Each number is 200 + 40 x the weight over its row's rms, rounded and kept within 0 to 999. Layers, rows and columns count from 0. The size before them is the row's rms in percent of the matrix's.

# layer 10 attention value, 256x256, rms 0.184, rows 177-191, columns 0-63
098,146,142,187,168,211,188,209,174,146,252,138,118,161,184,234,179,152,147,201,247,218,178,142,254,258,232,168,199,169,221,158,242,196,242,165,220,235,189,203,172,216,200,210,197,181,216,218,162,198,113,208,207,172,191,218,204,250,227,232,234,147,145,259,286
101,195,254,217,138,220,184,221,203,228,180,215,181,181,201,144,225,277,231,308,209,164,161,180,167,167,248,218,162,141,230,213,169,260,172,217,154,177,161,224,166,205,267,256,139,245,206,193,278,213,167,183,203,259,240,195,147,187,192,108,233,156,191,185,153
102,128,226,239,227,201,232,236,154,155,189,188,218,250,191,257,163,181,226,174,187,216,261,124,139,195,160,201,165,280,198,228,241,184,158,165,179,190,235,203,254,112,210,203,186,167,207,157,165,252,155,133,244,129,209,195,250,182,181,220,179,260,285,248,145
107,164,212,113,139,147,145,185,218,197,256,247,162,290,152,174,197,198,134,159,217,265,290,168,206,208,215,177,197,169,150,230,181,237,162,188,222,182,200,257,232,222,203,209,191,167,201,247,280,158,245,212,199,262,223,154,255,167,192,186,187,136,211,227,220
102,148,196,225,204,202,187,213,216,138,217,198,174,247,162,176,128,209,195,162,196,218,214,250,269,230,168,212,136,174,200,191,207,176,189,256,282,197,202,266,268,216,195,176,187,197,136,214,136,205,144,177,212,197,207,227,176,168,235,155,267,190,213,118,205
109,211,263,155,249,120,190,158,170,190,271,231,194,133,190,214,145,148,214,192,171,234,169,148,205,195,180,208,201,173,109,176,216,230,160,224,197,228,136,254,215,201,190,211,264,226,227,236,309,207,284,230,239,246,128,212,156,180,208,176,198,208,150,148,236
100,175,179,240,210,127,239,161,122,181,177,211,200,194,187,203,169,233,213,223,177,170,292,202,236,171,196,228,181,242,175,166,213,264,223,184,186,179,196,131,152,262,237,247,246,188,285,222,281,146,227,226,230,227,121,180,152,168,225,197,192,303,133,178,242
096,232,182,202,223,200,190,204,197,262,269,218,237,206,234,222,271,179,259,87,204,59,201,159,134,223,212,170,178,116,191,210,228,233,207,178,209,185,95,187,189,215,135,208,205,211,223,167,254,148,134,193,174,250,191,220,252,143,160,198,242,173,123,231,231
101,226,194,165,114,221,186,194,224,200,264,199,203,223,192,196,184,223,200,262,252,207,233,222,192,210,158,238,148,262,210,234,187,189,179,196,220,253,201,207,225,121,159,231,189,127,190,219,171,235,275,121,156,234,183,234,165,171,216,180,300,294,247,246,206
107,237,156,209,239,220,258,167,184,241,177,171,190,277,231,309,207,215,201,142,275,136,206,190,223,217,208,194,204,132,142,129,274,195,186,128,198,197,177,223,240,159,163,191,201,183,174,180,150,206,203,215,281,263,219,223,251,175,250,145,193,167,178,198,169
100,267,178,240,227,190,260,56,216,252,209,239,167,242,180,194,262,191,192,249,242,222,220,244,181,192,255,228,121,178,222,186,198,200,219,203,215,156,229,219,193,228,164,192,209,175,201,147,221,213,180,196,277,236,156,191,172,188,102,227,266,196,259,269,144
093,147,214,141,122,88,171,160,182,238,173,188,176,238,135,189,198,202,177,160,234,235,162,138,213,170,199,139,195,151,210,172,218,286,240,245,147,222,177,246,173,307,145,232,143,219,157,214,220,229,241,201,208,197,196,233,208,224,197,214,147,182,193,192,215
095,119,243,157,212,246,238,156,190,162,238,191,227,165,150,198,230,183,253,136,192,109,200,159,178,287,220,108,218,247,277,219,218,239,179,223,225,184,213,198,234,181,204,247,234,164,179,187,213,144,220,263,219,214,219,132,229,207,190,212,201,172,194,161,172
103,210,188,201,230,218,193,289,273,213,255,232,271,139,243,218,213,131,233,150,188,200,212,164,240,203,193,195,162,230,174,129,196,144,241,236,175,212,206,198,221,230,234,122,229,111,180,252,183,176,229,193,192,126,164,262,223,264,156,189,247,245,219,195,243
094,185,192,169,196,170,156,181,174,176,200,135,297,192,177,165,178,152,249,175,122,228,227,158,240,148,185,146,230,206,222,170,209,210,174,176,160,237,124,186,154,286,186,168,210,170,164,230,201,202,184,233,188,229,227,243,109,219,260,116,221,208,238,172,256
# layer 10 attention output (transposed), 256x256, rms 0.176, rows 177-191, columns 0-63
096,264,215,254,169,188,199,115,283,278,219,242,248,301,157,212,185,189,257,114,140,193,232,253,184,158,128,173,242,236,218,217,261,198,179,133,158,204,211,165,231,161,161,200,218,168,259,199,237,234,290,149,149,246,193,227,252,192,177,185,163,198,245,245,166
096,288,204,230,180,159,192,227,164,145,184,181,203,174,223,205,246,202,186,218,147,245,237,281,209,300,228,231,221,218,290,260,198,177,193,197,162,191,243,132,258,226,213,204,202,133,203,209,109,162,201,118,234,186,114,242,252,214,223,277,167,267,191,232,239
096,180,182,164,187,182,165,186,264,183,193,196,141,129,207,157,229,172,212,213,201,174,178,214,236,148,314,187,209,184,192,189,197,233,189,276,216,286,200,206,139,268,224,211,214,212,220,174,236,247,196,178,226,215,187,146,229,208,210,212,218,161,195,130,245
100,204,139,244,219,246,229,139,234,185,118,197,225,227,170,247,178,164,236,198,142,233,181,209,192,192,146,153,214,195,307,218,212,213,207,186,216,163,247,168,224,242,168,203,209,235,208,143,241,269,179,193,242,146,161,246,200,260,170,265,205,278,203,246,138
097,209,239,155,239,198,197,156,204,203,231,167,262,115,204,225,187,222,140,201,202,237,208,173,186,154,207,165,204,178,185,124,237,235,149,130,175,196,249,132,193,118,134,172,141,242,138,176,214,244,214,158,192,245,173,107,204,262,159,188,178,220,226,173,207
101,218,198,202,202,238,208,175,265,211,183,162,327,178,232,154,219,202,290,186,233,151,273,265,248,244,216,213,175,220,267,101,176,183,201,213,185,231,264,129,215,267,240,181,185,154,181,202,166,246,104,150,148,189,281,198,263,157,270,163,185,201,257,201,129
094,249,227,113,175,235,163,208,270,234,176,201,207,194,244,147,264,209,269,181,213,254,183,233,177,256,207,211,178,239,154,182,192,155,148,154,218,205,220,289,168,214,188,179,149,109,222,196,241,183,175,226,191,258,139,255,220,113,252,112,179,183,229,225,204
095,152,201,262,192,178,185,205,242,169,189,168,215,165,185,136,174,239,226,266,159,265,219,219,211,190,185,140,207,236,196,201,216,203,174,233,202,230,269,221,195,202,187,205,130,238,165,259,140,225,174,229,220,181,205,216,175,249,247,173,134,222,321,201,279
091,225,168,269,278,247,143,166,240,238,149,253,171,187,214,140,232,203,146,188,211,161,180,138,215,168,215,242,170,251,159,195,221,184,187,245,218,207,230,116,193,226,203,158,160,269,145,231,166,143,109,224,257,154,205,211,194,125,172,198,203,87,199,243,161
102,152,268,268,222,217,129,229,213,263,276,212,223,159,184,148,270,184,279,159,127,275,187,176,249,156,167,204,262,257,250,269,160,156,212,290,251,138,265,159,186,222,208,293,190,262,203,214,212,193,142,198,123,192,195,133,215,215,206,200,250,228,228,218,249
096,218,237,190,155,143,196,275,185,181,220,250,149,218,158,199,131,199,175,185,182,237,134,182,150,207,156,229,231,221,194,208,147,194,169,238,147,149,185,158,270,236,202,206,175,178,177,266,232,134,141,216,153,202,158,219,211,236,358,224,167,212,191,140,200
092,213,245,211,280,291,252,206,253,189,206,153,255,196,219,210,208,153,256,154,206,183,228,299,217,178,190,184,213,199,202,162,197,146,221,204,215,188,153,216,209,188,247,175,282,208,191,174,205,240,238,254,226,225,138,176,207,176,182,111,209,238,203,193,232
092,171,221,274,171,197,126,128,166,220,206,211,224,190,242,134,206,202,227,147,128,273,204,131,227,262,177,151,186,241,199,231,127,221,183,91,172,239,159,284,142,210,208,233,159,222,107,239,247,223,187,157,155,175,224,165,200,119,222,228,207,201,273,131,183
098,190,224,222,223,184,195,171,174,198,141,133,195,206,206,100,173,248,171,281,227,210,173,248,151,248,168,224,199,183,198,238,144,242,187,191,207,188,204,268,144,176,131,215,237,281,194,175,135,259,176,206,242,188,293,144,223,193,186,123,152,158,223,232,216
093,239,201,262,172,335,181,197,215,212,206,215,162,196,178,205,225,275,236,144,176,256,284,247,205,219,213,195,224,197,176,165,184,231,164,195,240,287,237,202,205,115,288,205,255,207,204,248,215,187,272,145,139,177,149,188,248,186,154,218,175,231,237,185,146
# layer 10 attention query, 256x256, rms 0.163, rows 192-202, columns 0-63
093,157,147,219,159,215,278,231,158,184,172,136,286,198,196,219,209,180,163,229,256,182,237,179,270,137,211,183,192,193,222,193,151,234,206,163,139,124,196,201,202,190,142,297,160,201,222,141,163,102,224,176,161,224,259,230,206,179,188,165,164,165,229,193,127
095,281,160,250,239,186,241,242,202,233,233,181,229,176,168,224,116,285,220,241,119,233,185,203,132,197,229,150,191,115,138,162,211,285,193,164,123,202,207,231,188,250,146,112,217,231,166,270,188,158,233,140,204,225,212,113,165,208,228,157,191,237,230,263,153
097,225,150,175,169,153,286,156,231,177,191,235,171,131,200,112,155,250,155,236,159,170,196,278,185,237,206,180,135,200,217,212,171,213,154,268,291,248,209,165,267,167,167,217,141,208,183,193,278,227,188,139,116,199,139,173,184,222,259,223,254,163,249,149,231
099,206,68,232,220,196,242,236,197,186,173,146,226,152,250,182,177,187,126,232,272,247,220,210,232,186,231,220,229,202,177,187,161,278,176,210,196,172,188,149,195,212,265,206,163,244,204,204,168,110,216,175,190,211,148,200,153,219,154,158,232,155,167,188,281
097,207,221,156,221,174,214,167,241,168,169,242,213,144,220,157,251,251,227,160,189,236,156,237,231,149,155,167,167,234,163,149,199,242,220,229,207,125,205,168,183,245,233,176,185,135,165,196,179,204,191,187,196,221,174,255,185,230,268,165,174,217,200,166,237
094,177,158,176,148,217,253,186,145,154,255,232,208,183,198,203,255,169,211,189,265,213,283,180,211,193,232,169,206,231,126,157,216,244,292,159,192,197,156,194,176,173,124,214,172,208,178,161,125,184,196,201,173,257,156,181,205,212,158,230,208,157,276,241,197
092,140,174,170,126,159,190,202,223,232,195,201,125,198,228,231,214,134,235,178,153,143,223,244,244,209,238,202,179,160,143,229,103,271,142,208,202,226,221,150,208,243,257,215,241,240,200,193,260,302,197,233,239,233,104,181,245,207,202,207,212,157,274,189,158
088,212,205,145,168,157,169,260,225,197,212,184,157,174,186,172,197,181,238,74,171,161,226,204,160,189,257,207,279,267,183,169,230,143,204,178,301,249,167,129,211,117,205,269,258,198,197,287,242,199,216,243,241,197,211,181,202,190,244,196,186,209,168,158,215
097,275,266,195,245,218,184,262,157,230,149,194,114,147,221,190,187,161,203,124,165,227,233,176,199,314,163,191,233,188,216,230,206,195,237,222,157,236,209,170,245,204,186,209,253,223,97,245,198,247,170,225,201,172,263,165,275,208,228,238,150,222,184,265,207
094,180,232,219,216,171,170,179,192,210,242,184,171,161,176,173,238,186,208,152,189,169,160,207,216,224,223,259,206,256,199,176,108,194,189,212,288,263,206,254,207,185,253,121,239,243,186,225,208,222,202,259,203,165,217,157,210,168,223,259,219,189,136,223,189
097,189,111,188,233,265,107,236,180,194,304,213,207,223,223,196,191,269,218,209,205,210,254,155,163,225,200,251,220,113,151,210,141,141,143,160,206,212,162,202,187,202,238,221,221,226,179,203,253,229,205,145,198,217,141,186,255,216,177,137,206,184,159,263,219
# layer 10 attention key, 256x256, rms 0.164, rows 192-201, columns 0-63
096,150,191,229,212,236,189,170,177,188,195,217,155,232,152,142,276,177,132,191,240,275,231,192,214,129,167,235,262,178,147,197,206,211,164,178,248,165,272,231,170,191,194,241,124,195,173,109,228,205,156,194,208,254,155,177,163,169,153,155,174,213,238,151,194
095,202,158,245,189,243,187,229,193,156,255,204,175,249,242,168,223,236,166,214,201,246,134,191,146,227,202,249,170,221,198,232,179,239,292,226,139,170,235,192,148,171,215,168,185,309,147,228,264,145,199,222,245,189,187,223,212,174,171,236,172,216,206,152,303
104,164,225,193,146,165,225,274,254,280,122,233,185,177,125,200,209,125,221,224,224,207,160,281,207,200,155,249,186,221,237,217,115,219,142,194,214,241,120,180,193,183,225,159,224,198,230,143,159,233,204,205,191,198,242,243,251,277,192,196,225,245,253,206,236
091,199,211,152,293,157,156,158,188,200,211,194,172,209,175,201,197,250,230,233,195,201,191,182,217,261,190,181,179,178,192,195,130,216,158,166,149,227,221,170,188,168,138,177,135,173,239,260,250,254,206,190,170,191,216,189,271,114,172,172,192,213,214,197,251
089,314,220,211,147,214,230,277,157,184,217,217,224,199,214,266,212,199,199,229,163,164,172,169,205,245,139,264,205,187,124,144,273,190,250,154,185,168,193,210,174,174,159,133,123,107,229,237,211,157,182,126,234,161,178,231,202,138,162,194,197,288,166,188,128
095,107,255,211,212,297,186,197,115,288,208,230,143,210,187,251,257,204,189,276,222,288,229,217,187,170,212,227,269,186,139,212,260,247,142,197,203,175,146,204,145,210,165,191,194,205,228,202,226,119,207,213,185,224,192,219,190,127,184,252,191,280,155,250,157
094,167,254,199,225,305,273,201,215,230,172,203,229,196,197,145,159,154,212,203,149,201,188,155,173,202,259,178,184,196,169,206,188,188,212,166,168,224,177,218,218,114,196,182,223,194,275,301,198,176,153,264,242,139,215,179,187,275,153,262,255,234,225,144,261
089,165,171,193,230,156,201,136,204,205,140,186,210,229,159,170,98,204,206,249,151,166,175,200,234,224,190,268,144,264,156,163,248,148,212,347,219,152,233,94,242,180,184,225,180,224,175,231,122,198,214,230,246,200,237,244,160,245,230,249,221,199,209,230,99
096,166,101,259,228,156,209,203,201,212,164,224,215,220,138,166,225,247,156,123,195,199,111,240,210,231,209,198,233,181,181,167,258,273,220,213,148,196,234,151,215,151,257,220,211,234,180,195,242,154,175,161,163,231,283,180,218,192,172,277,155,115,154,282,212
091,170,206,249,178,268,128,166,217,229,149,213,199,168,173,193,160,166,180,276,224,180,189,169,204,183,223,123,234,190,141,264,171,199,230,220,215,232,224,195,172,202,154,208,221,198,260,268,171,197,210,207,124,201,194,182,219,335,204,197,189,205,139,207,273